{
  "n_layer": 12,
  "d_model": 256,
  "n_head": 8,
  "n_kv_head": 4,
  "head_dim": 32,
  "d_mlp": 1024,
  "vocab_size": 4096,
  "activation": "swiglu",
  "norm": "rmsnorm",
  "norm_place": "pre",
  "norm_eps": 1e-06,
  "positions": "rope",
  "rope_base": 79500.0,
  "rope_fraction": 1.0,
  "qk_norm": true,
  "attn_scale": 0.177,
  "bias": "none",
  "tie_embeddings": false,
  "parallel_block": false,
  "init": "normal",
  "init_std_qkv": 0.0297,
  "init_std_o": 0.0369,
  "init_std_up": 0.0426,
  "init_std_down": 0.0426,
  "optimizer": "soap_variant",
  "lr": 0.00827,
  "weight_decay": 0.0,
  "lr_head": 0.00363,
  "warmup_steps": 88,
  "schedule": "wsd",
  "decay_fraction": 1.0,
  "decay_shape": "linear",
  "final_lr_fraction": 0.0,
  "batch_tokens": 32768,
  "seq_len": 1024,
  "doc_mask": true,
  "train_tokens": 210300000,
  "steps": 6418,
  "dataset": "wikipedia_en"
}
Each number is 200 + 30 x the weight over its row's rms, rounded and kept within 0 to 999. Layers, rows and columns count from 0. The size before them is the row's rms in percent of the matrix's.

# layer 8 attention output (transposed), 256x256, rms 0.0369, rows 74-90,106-122, columns 64-127
097,158,227,268,196,228,207,164,177,239,206,223,203,182,162,218,170,190,210,155,133,240,183,170,189,220,242,173,190,150,200,222,193,205,205,187,238,256,183,198,237,212,167,174,236,215,213,214,138,177,200,209,160,151,186,205,233,183,236,216,189,203,239,218,207
091,203,167,210,197,218,211,190,162,162,213,179,275,154,210,181,210,214,173,199,181,203,177,223,216,163,199,233,178,197,242,245,159,165,175,180,209,220,205,189,216,249,187,177,200,147,203,233,140,216,192,220,173,175,239,199,230,148,241,236,227,202,169,205,207
088,178,216,183,209,233,200,182,98,192,203,195,219,199,177,183,223,185,212,201,180,205,226,238,184,236,176,186,168,186,200,194,202,211,162,205,225,171,181,208,184,205,154,184,272,188,190,224,224,200,238,231,221,158,204,208,187,245,261,241,137,210,170,208,184
093,161,200,179,223,128,154,164,210,197,146,234,234,177,169,231,203,135,220,229,170,179,232,195,176,213,198,154,182,151,226,161,270,160,190,199,208,170,169,181,226,243,221,292,215,212,192,221,251,171,204,232,158,239,166,232,207,191,215,198,209,178,226,230,230
090,247,223,210,163,227,196,229,226,203,192,175,177,203,144,127,185,195,184,210,155,228,167,158,173,120,231,189,211,170,171,187,250,206,161,210,235,218,208,192,175,167,194,176,206,225,217,240,178,244,264,212,184,226,182,197,208,201,163,176,214,148,239,144,225
095,223,172,232,239,169,184,246,196,195,284,224,177,201,251,158,121,211,226,218,252,206,189,197,159,218,170,240,175,195,202,261,188,191,210,176,198,217,186,217,171,192,202,186,169,169,225,178,216,184,198,204,177,135,235,205,193,191,166,213,185,272,236,167,153
100,242,221,208,228,257,191,226,235,201,213,168,124,187,210,190,216,183,221,144,207,188,255,201,232,254,171,231,171,257,172,238,216,241,218,219,196,182,257,139,168,203,223,179,215,201,208,198,196,218,215,199,180,189,181,233,176,148,201,192,210,236,219,130,203
085,242,187,198,174,201,167,190,238,146,205,182,133,236,187,190,218,219,226,170,221,237,191,240,233,218,177,237,167,196,223,203,195,197,199,252,262,184,220,270,167,238,194,222,161,175,188,181,211,202,163,211,219,177,184,182,135,175,194,229,207,205,198,207,200
088,144,189,159,191,205,168,196,170,242,246,227,170,202,193,233,227,205,237,146,163,197,201,166,232,209,215,195,181,215,165,174,176,188,251,207,159,202,178,206,148,221,187,139,149,169,210,168,227,218,177,177,242,243,238,167,166,186,234,178,232,221,215,187,245
098,186,161,205,178,177,238,222,200,176,211,184,235,183,240,248,211,233,195,220,202,187,199,228,255,203,219,185,162,222,190,174,257,152,276,222,160,197,229,132,230,171,196,215,203,198,180,241,170,146,227,184,148,197,153,148,172,221,220,190,175,183,234,158,211
090,213,196,193,215,215,205,235,198,258,169,216,193,177,226,175,206,216,217,197,227,170,244,239,210,196,218,191,190,171,190,180,271,156,198,234,231,161,234,230,168,214,231,261,188,155,199,185,168,206,173,218,186,201,166,222,208,167,177,208,195,231,181,255,207
106,215,194,173,235,201,177,155,192,161,203,150,179,172,196,244,179,237,180,154,217,179,182,172,227,261,234,205,206,247,184,253,175,224,189,154,131,178,174,202,196,200,186,199,188,184,212,201,194,224,196,184,252,158,220,142,207,205,205,182,207,198,166,272,174
092,211,268,203,221,190,214,210,178,216,197,196,234,208,146,200,150,174,235,153,173,199,198,181,201,212,166,197,221,245,227,184,212,195,182,194,203,206,234,176,193,183,196,181,128,264,183,164,205,217,217,204,201,152,201,248,162,228,217,204,218,200,188,154,165
096,215,181,188,190,193,162,198,176,211,200,215,205,165,159,148,182,206,220,197,215,184,199,135,215,221,241,226,159,221,211,195,141,165,225,192,158,187,188,141,160,139,219,219,155,209,212,206,175,170,259,181,179,223,182,223,151,210,213,230,206,146,192,190,242
100,208,224,214,163,250,217,216,204,156,239,254,248,197,191,170,205,176,224,236,186,167,168,281,214,185,186,207,216,143,234,223,167,164,227,164,284,198,201,211,246,176,175,164,237,249,181,177,214,196,135,207,164,207,205,143,224,252,235,207,206,186,212,192,207
094,203,246,222,176,183,203,242,188,233,221,250,193,192,181,161,229,176,263,183,161,203,170,231,212,181,92,216,209,215,241,240,196,216,210,208,222,245,179,176,191,182,159,120,226,256,188,254,217,218,194,216,187,229,224,218,156,206,183,169,218,199,236,164,228
087,200,245,195,192,199,257,250,203,241,233,169,202,147,202,204,151,249,198,215,274,209,175,178,221,167,235,181,204,227,202,222,139,159,125,127,178,198,188,205,160,182,253,165,242,156,193,157,233,178,217,176,238,213,209,137,218,229,195,179,207,226,171,222,199
113,197,177,164,186,211,191,209,196,170,203,177,217,224,277,207,167,240,202,270,201,178,211,207,147,198,160,199,191,180,169,190,217,140,167,209,163,203,191,218,172,228,187,163,187,215,169,181,257,196,239,241,213,246,259,158,183,197,205,212,208,228,221,171,174
108,154,184,135,280,208,207,176,219,239,192,225,225,194,173,244,248,259,162,243,197,190,189,221,232,207,196,179,162,217,181,206,178,240,227,195,196,159,164,225,272,186,242,216,140,238,198,186,226,201,244,243,239,236,97,167,180,181,171,157,169,166,205,203,160
110,191,182,201,158,177,207,241,230,183,157,196,216,156,260,167,129,210,253,156,219,230,247,207,167,199,244,185,231,224,134,230,196,196,200,252,188,266,207,155,199,227,190,215,128,206,231,151,180,218,156,146,209,196,187,239,184,203,215,188,247,159,212,222,202
109,227,176,240,201,190,175,197,199,186,226,242,158,226,195,199,245,175,187,196,183,214,173,238,191,181,217,203,244,169,232,222,155,239,158,252,198,257,168,190,239,182,216,150,152,177,228,221,236,217,216,146,206,214,183,242,175,235,225,209,177,192,244,183,211
114,167,211,203,216,184,249,198,245,149,171,189,229,240,165,235,169,183,194,240,203,212,182,230,148,249,196,199,187,220,204,176,179,179,177,196,213,226,215,187,270,243,165,222,230,163,166,180,198,217,172,177,212,193,197,152,142,234,156,178,219,198,233,190,216
105,184,239,185,203,214,200,184,181,217,151,177,216,256,182,179,198,156,188,238,256,175,167,175,195,221,262,189,244,212,140,121,190,204,183,246,173,236,151,175,239,196,222,186,219,235,190,191,185,183,216,178,180,209,203,222,198,254,196,207,200,194,181,169,186
113,222,193,246,157,186,207,177,216,178,220,195,212,215,183,162,220,280,140,236,204,195,160,180,202,210,240,191,222,198,202,223,175,215,207,155,197,201,185,206,139,235,153,233,230,191,193,223,173,226,197,160,274,225,186,171,193,221,225,269,221,172,215,278,207
119,143,215,187,222,222,207,157,200,158,249,167,183,197,230,256,250,185,187,200,208,186,177,196,191,154,198,167,219,217,145,208,206,199,130,220,181,194,165,187,184,211,167,216,234,178,197,184,231,223,243,173,211,203,188,230,189,203,190,169,224,177,194,196,213
112,207,215,165,173,220,186,166,235,211,219,181,219,170,202,183,180,173,200,170,236,168,236,203,199,167,210,211,219,199,256,193,163,205,144,205,227,179,171,199,269,229,197,225,274,188,213,231,251,226,180,263,198,151,206,179,212,204,204,223,184,250,202,193,171
111,197,195,191,225,224,186,213,176,195,243,163,231,198,222,222,179,154,202,165,207,164,170,208,201,220,276,171,216,185,202,221,199,226,167,202,278,200,163,199,214,201,153,239,222,178,214,153,223,203,158,165,238,207,190,235,238,207,156,192,168,253,153,201,244
110,220,213,198,181,253,198,174,212,182,202,202,197,278,180,165,195,177,224,183,183,206,204,133,182,205,212,165,225,207,236,183,220,164,221,215,154,156,211,209,258,254,237,156,219,185,205,200,247,176,186,232,256,168,225,194,205,203,215,174,213,201,172,189,220
119,217,180,266,225,164,211,195,196,218,165,154,222,223,211,207,197,181,219,212,211,199,180,228,161,223,226,177,196,257,225,217,192,193,191,161,238,205,216,189,166,247,181,255,191,150,187,207,204,224,267,213,132,206,215,179,241,215,191,236,199,208,236,182,202
107,201,226,166,180,228,232,158,257,179,220,198,223,204,213,151,261,129,170,211,272,177,247,155,237,227,195,237,157,139,102,162,197,153,199,238,211,198,154,218,193,193,201,200,260,114,208,238,186,161,236,193,201,230,170,217,225,249,201,187,201,217,196,180,183
117,245,232,208,213,164,248,193,226,244,201,181,228,195,164,205,204,215,188,171,208,189,229,239,210,176,165,183,174,231,146,222,270,165,151,239,163,219,179,228,221,246,198,179,209,187,195,182,231,200,227,269,224,171,219,197,219,192,163,202,217,185,235,201,188
115,180,202,173,243,171,224,267,184,179,175,239,177,203,187,205,187,168,239,196,269,303,241,159,169,158,212,220,241,258,152,189,185,213,178,177,187,241,201,212,223,200,223,189,263,214,204,190,192,190,197,191,196,202,167,248,119,222,233,228,176,227,226,230,214
118,228,228,167,225,167,188,201,139,177,188,214,195,212,202,173,188,191,186,166,186,196,221,186,160,174,240,169,180,197,146,185,220,169,165,194,181,186,151,253,191,193,264,241,182,228,174,174,200,217,189,220,185,218,188,191,178,182,211,199,199,219,155,209,160
106,200,182,201,201,153,180,190,219,217,213,210,219,138,231,208,197,179,239,228,156,225,220,186,194,202,184,229,188,220,214,214,234,284,203,188,223,165,186,249,187,163,252,244,163,153,180,161,190,264,232,215,192,189,183,252,219,207,185,231,196,237,213,174,240
# layer 8 attention value, 128x256, rms 0.0296, rows 43-59, columns 64-127
099,228,275,239,175,200,151,157,205,268,187,200,183,201,185,246,206,236,204,219,135,192,255,216,243,183,239,232,176,181,187,161,167,198,226,243,215,202,229,213,154,207,207,206,227,166,236,219,222,187,200,160,187,216,243,206,194,231,214,206,239,207,150,182,163
096,233,209,179,133,183,148,194,179,200,226,186,215,204,190,230,171,237,214,231,159,214,186,206,200,220,128,202,238,141,248,218,204,160,187,230,159,200,216,202,226,200,223,261,218,192,213,212,155,275,225,199,228,210,185,165,192,205,241,213,216,274,188,188,141
101,173,223,195,166,209,188,151,159,201,200,239,266,194,189,230,265,153,203,187,164,178,202,194,222,164,181,177,231,197,255,128,210,189,226,171,268,164,186,233,241,254,187,191,203,215,298,155,225,193,240,194,184,221,168,226,201,208,241,212,211,193,155,181,159
106,219,222,189,177,238,193,195,201,209,256,258,221,206,169,236,208,194,193,229,192,225,258,236,207,210,208,201,175,210,285,238,193,207,224,204,161,146,221,200,163,183,224,213,193,237,233,239,148,244,250,216,225,216,177,213,251,128,284,206,209,188,232,196,166
100,251,172,221,219,214,206,222,179,192,205,278,139,208,193,155,179,211,211,202,205,156,171,183,198,256,203,213,228,203,243,220,205,157,192,230,182,178,213,177,236,250,183,212,226,156,208,200,184,192,202,233,186,210,182,200,177,186,186,175,217,126,169,176,216
108,198,192,189,210,164,178,227,195,194,243,227,196,180,195,193,197,200,215,180,174,197,209,190,194,233,164,251,211,199,136,182,184,180,263,160,173,190,183,189,198,183,170,217,175,254,172,150,248,171,208,214,237,215,225,182,187,229,216,251,250,217,195,170,137
102,212,200,212,213,204,139,268,177,237,207,170,209,171,253,220,214,138,229,132,196,231,221,217,203,164,125,170,198,166,174,256,198,227,218,236,187,226,177,198,178,222,201,156,221,201,182,192,206,246,209,194,157,224,256,204,225,183,174,194,212,225,155,269,231
097,147,119,189,218,208,246,171,168,236,231,170,192,171,232,181,155,211,148,205,220,231,176,180,197,205,182,201,201,173,217,223,186,189,143,202,138,223,206,248,216,189,193,222,213,190,140,184,178,221,238,142,189,202,231,186,175,192,160,217,223,179,214,198,196
098,213,205,257,216,211,177,237,187,234,178,206,169,222,214,192,202,243,209,187,110,210,209,196,233,160,192,217,171,213,245,159,185,229,240,158,210,235,245,220,146,173,245,143,224,179,190,243,201,218,209,222,130,231,225,211,146,225,161,233,225,153,216,190,159
098,253,209,233,188,188,184,176,200,196,221,183,227,148,223,217,196,191,201,225,146,189,196,145,193,169,217,240,227,155,188,210,186,222,221,213,212,201,163,143,211,271,221,225,165,193,177,193,255,231,201,235,180,190,185,217,192,205,188,201,278,202,126,170,194
110,215,223,185,221,196,233,225,181,208,203,190,206,141,202,127,167,192,243,166,181,175,203,210,167,183,186,224,190,155,188,193,180,217,200,204,144,212,178,284,239,177,207,170,201,189,163,236,142,158,171,197,221,163,124,218,163,175,233,254,232,211,193,176,252
103,199,172,171,200,252,198,182,238,170,200,149,178,168,196,235,160,242,177,233,163,265,177,212,177,238,168,209,168,228,178,189,200,175,227,201,144,177,212,170,221,133,237,236,220,131,217,150,175,208,231,202,193,227,197,198,193,210,194,124,186,164,217,160,170
106,202,201,186,215,217,195,200,162,240,190,185,233,171,184,188,227,201,199,217,221,227,184,239,166,214,161,224,146,250,206,136,153,131,167,190,203,198,222,175,206,178,194,167,208,237,184,150,182,179,193,218,164,174,204,177,205,237,217,216,230,212,205,198,226
102,173,229,200,219,248,241,190,198,205,219,164,188,193,242,185,232,200,163,203,179,168,191,196,157,181,185,230,234,175,305,205,216,153,195,220,124,239,224,128,234,196,228,215,218,210,197,245,178,258,137,218,208,173,192,183,238,187,238,191,191,167,163,158,228
107,185,235,232,146,240,177,182,190,197,188,166,192,200,159,202,186,233,246,248,232,244,201,198,215,194,259,207,219,216,237,187,196,140,244,176,147,172,275,179,186,233,141,225,183,238,181,196,210,165,212,185,191,192,222,129,196,234,202,224,203,172,170,173,197
093,198,242,204,248,233,168,164,170,179,166,227,147,149,184,197,171,203,177,220,220,201,153,197,234,186,207,158,157,158,157,125,248,182,221,223,145,216,198,215,237,206,186,168,154,210,170,185,190,235,181,185,218,212,246,149,231,165,252,189,185,228,174,230,203
098,184,160,198,167,254,233,216,234,223,204,226,194,218,213,190,205,240,150,183,176,185,252,190,249,199,205,172,237,174,205,172,176,160,165,170,245,195,201,181,224,156,195,174,190,188,163,228,162,173,163,181,196,161,136,211,225,191,185,205,215,144,222,185,181